Weights of a small transformer language model.
Size: width 64, 2 heads of 32, MLP 256 tanh GELU.
Training: 140M tokens, 4285 steps.
Each number is 500 + 40 x the weight over its row's rms, rounded and kept within 0 to 999. Layers, rows and columns count from 0. Numbers have three digits each. The size before them is the row's rms in percent of the matrix's.

# layer 4 attention value, 64x64, rms 0.189, rows 18-35, columns 0-63
080:480516533473532501541483553544520529459461451468509476481452407477479517490493533475457424515467536558532486519469524488521436568476590486552448534504500518462595464490488458530451577480439487
082:515460490468615536443535520516511495437513477570474546446496456490534521503442469485454533487487505498484424497529498476514475461464503533512433503509465562499448490568507573490482437529597442
098:469479475556546520523480480486522442469497480520558466419491514546425506508512537499548479542495510488443514494465469517512449484512443564508336479546505466501437491483579495481526467501502546
112:522486440538454532543459461461503503499455577456480534494543477497451482458438555495564475475584450442485454556549502450476482516512527452566491525483447408472453447443519528522483510510523517
098:529456438512520486467506503479498542499589527457495517509537454510522511494487516532575467438488508510495490483473517479488535522506468521617558343530562484488499577502458447522487512494513474
103:428476465471428439474523449472470505440471532516504520515490455498523487489520458493411458513478535546472489532459495552554518490531442451486565509545557513561528476474420413434557519495497529
113:533494522461543518490529523503486544420577469534474468455487494494483474533530418468517570514498537468496476457499511567491586546524592449537486432418490521470507576516479464441494483456494480
078:523505546438437535498435491507470611557473488527545467561469515488515489468543548522562453535567495470480524521447497507533529486427549516480508534398519476488496490539516475534483566472431485
099:442610532484559467537504451486499490587427451511487560458515487510450470549522440516463462436533482492511493433457472519468437444502509521504455560529453490531475464496526539486546481486480443
117:497482527492532551471573459532480506482420549506557485481486576579533492477449528520466492498533438492453477478554508513483429448496389517421464536513489536538459536488547564511467491529530504
094:538521493508492599514519570555507501464449503543467557475541435483493554519490538479494452478443494500530518452510417500488450446527533523466431491540509499423427528537487489475548414487443488
091:517509488491583509533480506533456495446501518544553509397511449512484456538494457460499461462484530524534478560519483592477401496542469492542428520554487530452474593462477489555466505492505482
083:496448475545450497472582466498567524418452505490520485502492497410460526503572478500433496528570476462423486408471522544554472431544500530491464515492508501567489491509486478512501508510562546
110:480508511434550501393558511521478536514491521509523522546466457441520558511588488583477499522550478451412493504481532536501476485520516507431495536500565519445453499580559451507479503509508542
083:514486523537503476516537503539605489504512476487507521552536454487461571500504456493452514483375505539462541399516498476562494472565506523501523471554490573476515509525511457437527477487421519
100:522536480509488554453504440512537518493495470518579556481539527566467572412454551420479558491493469476526499471494495521499507562471519472556487503412487499483426432536525534531528515538477569
087:539471521532488532503561555561535435484478535541398513459447501560501485585465503468438501529460502558511538521519442468494536438527476535393497584488504507538497495491525466530483512487468472
115:518470554530476501468447456436533478582556425511441529566516427464492552487484475513582524545448518515496525532432508446477473542473493506504475488530497465453478439608482514503484498458475481
# layer 4 attention output (transposed), 64x64, rms 0.152, rows 18-35, columns 0-63
086:461548494524525552439566469503428468464525471534482549561414513477478490498516521539492519502494537456461476496506473479526529426517371530523540516488508494532428517490488556504531395488516464
077:476498485484436467487452407502447474516552456510546479523498561529504451468489528513539464519538484530430591480468470535536527499549529469479539473487488418497500450492406405473490539516457534
103:497557489405484493529530454509461517509518539502453530531515482523608547514509493528505532509491496461541476457504507526491490523505576433466603511494546605509553491533483460483512474585494438
113:576514553443516477477497480462585475518470436471542483470467509475534500548557456498465532543387541558504488458460472538513503484509549508432499435517512567570531540550542472533491462501505521
089:500531435512441496478468495433518524494403444543514450452518550493494527476523463459543580533478527510426497549530457514515508512528540474416497528449439544512521404541478542509440529498517492
110:472547499524514507488489571512498509463506564507498492557479533487501503484488488554575565461544463459494466501544543441446476540469510522489423526534421484462491542454563605529481499482399470
110:468474472496461474490483486455550482538471491505535503573463478485486516417436563484516458454547448563509496531510489444490440459481418506462566554544496425528491451504436547590495531493486489
082:514511517534513471553541525502541511485529485474512572395488496498506564536485461506434529520414535556570481485490498443457458482517434530553584463520516500521486480430466502517534508461595483
101:543505541555529433474543532611432459514552509474474502497469548505543504477499519408479482554524538485541504501511513512584560484463439461522483572484512536454455528414531457474505482493507508
117:537460505525466426508408509443499497459524496472481501490502476461496484532486485539490502535489544437547508497448519462453509553455624464538514465532515472460522458519463416393540482519516544
086:475450467498486473453546415488511498478536428469508551508492531587532455455514493589477513535564474510433447543434568555547518535474442442511508526464480549492483505514485543517511542528549468
096:504530470507408471475535499429475489564560433525480549547455529523536522466525529436546550529531485510453490434477540464517546484513576491483538538471500515491421462569545503509508487577506445
086:461552562479570449523431488549464448460507474490494510569464509560589502508476527508543469478486527512541519561561484454486467593453532543544516541550502474462516553539474542512521494512428481
106:514477541512428497564454411507498486484526468503559511464483528608525444482484506451503544520443472489546470480553513463463552484458526543532489473522484472435509542432452566453476532463545447
084:473536504540497540499484576554499536443498467516465486458500559547512499427519553581501513467581506451523566568476539505455516509491431450514433526514492468524541480487504559532515525415552456
100:515476561473537445525485534558526559504461509493401480520489492479563497574508466553471499569499473488522474538477504514454490483528496561447519460578554552541566597491468495562525509524481542
090:486489512445530483499517490457484465454543496499492501535524550493516483441509518546554452464564450448479453525460571535491452549522559445582545434501549404443434492505494539463520487531532449
118:501516507508478520547538554599478500489485524483487455434546553470475450468529507473404518464559497481526560462524497557541564443567470493546491517481517545493562551395524488502480542508508483
# layer 4 attention query, 64x64, rms 0.177, rows 32-63, columns 0-63
095:527506596517498513565523508449460499462554471487475587515452453483501508494428442536474453588520562567554473541490525494496516508516418447510526490477472457490504442535453538529508456439495492
124:515373529473493500461502496499521510475498550521500451492532530442499487510524461531491535498493480569505522471461528433445505499467524494468524546598467471530489583504587407420491464473492520
108:527448430454512497548500519485449534496516505495451506487465470488487500392422530517509498448484460500485554456499539542532529517511481458531540602551514425467423446497487473498461527593490505
109:534518563403498501536421441417493487506507523524559494460481520459487507508463493555498470551458426573511474551521515495479509558440470496478479584515507465521432475459453475473505479427471516
100:479538487475542465486488437570486497527521553454544521550460449503555492538547479524539449454469449549466493478509457507579470436538494486515451487487437513540456548583545558545472481563557495
101:460511574502521460527464498488481503475538561492496539543517614476557527505472567505522453566470427462521509497545506533516520448551453539493467497543499513468556478401531449456527510447458542
099:593539510469557539453471513530555510437475525477514511484569503519527493521492451391518479510502579448564499541516426544474514497441499535517460419506524476534563469542492449510481530462525511
105:470566453494493501525482466482417420440484452521521471486504483447443489533452481469500559449465437543501527426501535500571517566455491477480468539518452487446503451472594504547495477467483453
100:490559498499528520437526496472399511472483483436442461510486470414581527612481448571521526479470459480496516528528483503496466574551525459517561491507538491506501441447511468484498521541472486
088:519489505481519539497472456439527488442474543471455520558474455464555520483498498510512422565463501439487495502555541492517529450599496479481549464534586559562547567518499492523548517490415515
104:520546521479480508550517515509558483505505477501535506463524529535454500497428490447523572464487529453520525503472489485535529477419621463563527495445507504517478384484522419446549449496526495
094:575567488497548506520495432516525469525533523504528524464422478525446497522487461470437534460440503499522406433471537463563561529464502435537528476501546541454530504471565555477453508495520454
092:537538494496518414450561515499539468451511513446502494431489492496505563522426458447524442393516484523496520505485585422455503449462506534514504472566507490542519475540572458516522515498530536
094:526487539498478540513538472459463477545448427525535468523535505529469533541509488569475447436537414530507453479472476433523537473462448563473500431482451459518480473420569471526546487504434523
094:484497447487499534496491435505451544494472527524458508494420500494416511534476561509464422501492503524485511453588480467541522534513505524512447492493598458435479489581447462442505485576450496
090:490518498536511468441458446454472497446484493498497493522474407482455509505484465565520575553478562439417522535487504487511524528426431560526524490546522543473454532502573505476536421545529507
121:498474560557571472464421505599438550547577537507495475479543452498451468517483521554496512502489501515519568476519509599491494537503575471507494550453519487520503557534554511504486476450467538
110:544536567493492534456502453481486435408517479488522504537444591489541498478524497510515531491568484511502515469433537504512515502522468569486436525524521459483469448441512453450587404478539502
097:543540505418532506515532542465485437495459461530456558462441515504535527465527522412499551506447443517516527558489458480570512514481495498484504490493417489595498512530540453495484427501413495
100:500433494501496512553502544487477535483485554512500518531533468446453540512550562494453500469416548460533520445565550512496444496408480501527555525449493433475450543484487582491443496445542465
098:456479461507549536472537507514500478431442462509495462623559503499519476431498482518492482502510454468456490468429513471527521565438498438551452512546502436422436494519517515523556526520454472
110:512575569555458535557496526510457519550517509509508489452509488497596526526485496486501484432515558428451487549595483548439457504533477533490415496516535551518518456464482512459447533461466481
104:523504436460511513521516520515501436437443496468482455494532520494585522467535444523440570472585512493520435576552502521500465537438552476506475462515522527500483465521487486444398503498429501
098:502517507448487537449543479542526509480544553495447524516551486513495486494470564485518517499463510552542442514413507526472547534500454559481514502500436406512396550532510560542499474433422515
089:446516527496572531530553514469513440440518491509526469408526514475431535515580608509509529481438511531518504485571508498446511486492435453565526516485503453558486507491480563460519536493553488
087:529416550502492483515464436538470540480482494510462457474585558404478471484461456513505526492495500525488466486522429556481506459519488547562542595518498574473445505549478533485541515553547482
106:547470480497491553512534476481513507449511432559500452446473536498457436495554471547492544397514428458507479530466542512477516519484478456553525496557472488423497503525401480499474511517484401
101:509534480524495462524514492543489540441442422514504499499405550522563480504464523572490422504443501466533458542503487516532570471463511452458502469534480508527495469522484407497393505542523548
101:604459563531408472453532523512488463514425505519499524469500487449456519449487485472489468514505453568527490494416525544517505455471497406573508519480521462481514561475534474489447504516565517
112:528481508527527550529486481427520503446447528439500447453511498428430505516475470500545493436501433502525469501542513471526477485506492470474478459496506492536561469474529485444392371506489442
112:457459558462478535508368494477557461513543484507519527471496445498494411461474518502499545478478440548543504450551454478434476530474523488504572546526523469535473520555456481521491459576515478
089:429455542523524487561518476527449424516515619564471495514453524543512507484496545491541472478453518486454534509574535498470508479506527526517575414526548447500495477548451482516504573451503509
# layer 4 attention key, 64x64, rms 0.175, rows 32-63, columns 0-63
101:514510540503464467456561465505497436451508568493544469513544560547502512517483509482511466468477444382536485478429528488493486478528543501566491457552482472484538526500521402459536523484601512
115:462498453515526466448457490540519543517490541460427504491514523488451500461497556489499492526443555490552432503537484509431519475445526437513522558484503564573514599519480617505494533531522527
105:475489456480509431497514461569466518491536559475510458462516478566478507499514531499538564518519569555433565500495566545482494476538599491479564430438539442520486502561488539470510500556484473
100:510451522515514461510476453489498529483487526528488523467555608513444558449468590421456530465469494519497538489484523470427542462467560565556501558487499424564497530484495487516507495435527465
096:552483491514437515464605475506469452495503407468430542526454429522501492476458503496548523487546552526468460508488432459487489462562519452556478495475563520507497470538490503530542430550468441
089:461539482519454565573496545476512456530478498504543566433468520524491502494518502444403578517503534528500555539478457489505463541461544511572574491476586486475526524435529499415499490498496495
098:540494469542538567527462522419498454430498504531451540523519498485430482473548468535487500559529428564496454475547456473559519558493412519513488509525529560527534501470526441560484464454446501
103:430474501489522480531496530498483534520484565485504528480484479474449465464500548488513460507409489561505593489484478468555491510564512482484545571494477462575397492547515509530488519603553544
091:504527570555525498566483485498501521437565547547486491490453514466508476469453512522498492429497548485511546483436555524446475564443503508530525501548521454557531501603521453539549479591519530
081:534592554478480489564500473574460467458521542471418537499469502474531476520547430414472512493504502469523496498413514500459532559475481513548484418493480523479540491436544510511503426499446482
097:515432483454506576528465463439519490489501567484545567558558524476534571535490519508549524532492461592461478479510540480510451475467449552474542536448379493464498502528501500466462482487513505
099:531468555484514454485491494440508489559409565491472566486537460478463534535557512481504464534447547503423526442489505575553564506442519561485460555491526513500433567508498519502483520550543476
090:493488456478517562362516526442498517514495497496491556566439495536448505595538481490485444558538453517515471493490413477517510527497501497505471414505459521516464517551512567537538509514541516
093:484476430421518479466538443514459457534531507569528509493492524415460470529469478464473512514412478505470496429474454474517505529514467427527463596524479430521466555481471523515506552433507527
089:484552537505576441524430478498412488392469494476464559488489481511539485512448560507521506539451538483500542475489478576526560513521508475544512404493515418510499494479511514460473488458437508
098:545466485575529418516463478586465596484506544426528502467420484487480503579459423514518509483514540499511489499462521465480528485459480487510491501534432492522466571485584514452484470531509524
133:472465513535479458487446520482591427476534483439530462473483482529476487474409531430484443465536534466470470574525533558467499450484543461491425484443454519470457481512475490422479496489509553
102:504498471453465494535476535451478509469476447521517495519447591542444481470510526535503540494402431495520496475470548458532536536472456442525528564503565437447494590481545548511456479547522470
101:509521404487497518435509538504566511508530529516498452483551500431454475493578571481555496508479496519489449402490421482485468541457516473526534531503484416536518514547505486564438438482506476
107:441468490514495451494548551538505465527556593453488462476458432516466541531470528432499435506434531448527453527528559528447461402553478548524530478476449518524515519502488538518463509488473446
100:460441517522513426535431499579447538500568557499438543471487529457490488451492493507566475500438572531455545449504543411483478565547551431487490495517507488481490527493548483466525530484503531
118:481529454485506525549521493481569481435475433517548495518461517549583500519566468516431536478500449509531539484529425487465557564438518557540479497519513477465537477513479381495464547522502470
115:512388462443556532496468542516505542478486527549435416464507532448476472506554500508537504436469374484528504515516455485484524570479522497581528548532488508472525513497506484552489517548486483
098:469479436455552474504540479471504513557496529446488524522436538465466533516486500409553468440530521446535477499529522493490468473567576482526493514513574503534484501551442537565406447439510495
104:382501504570492467460556522476482506560479482478567432509467520456448579585482535542505433471454458503491467470510507564468505481543485573457539453452517475477517538511512509532502488474531471
085:530423542523523531536550482546497573476504513461539485485497541519511517434532546496536594544454582451560532524473467594474526443579516487451516486523454550493533520545486511461492526482495536
115:476464484475523523496448446518481562456528471541502452437530490530401478518522515574527504493420501507504551430452477526439502561515507477479529566530492499481492555576443563502454506530556450
088:584486492566516450490514510558503493454523567491454488470431443460529529489492491466469545520529442521465583439496483479470497527468438434528552509526553488472595514471415465500529502463515472
100:517460519487516522495532518490494491532527492519480488519554495529522506473516521468458397572464518487479420500470566575537481464417504376507495541459516529484467529557571519498502505426527438
107:512517447425564521541492513514528523466481539544438529480518468542474522527526491525512491449471507422502471509481411544492494585463411506548560561422466492539444523539450542515523469483514465
101:445493522472462387523512505532502470458523506483479513518553479559503553458460561539488518530521527486515537555420420534442478428478592520474525505442465498526549580475495499529508492503505557
088:471486515535472478466505505448479450492533455447555493574497506490496474561502527506481451514492437521548456562528429515476474475476563564543561450501533463476503487468391579442530488479462442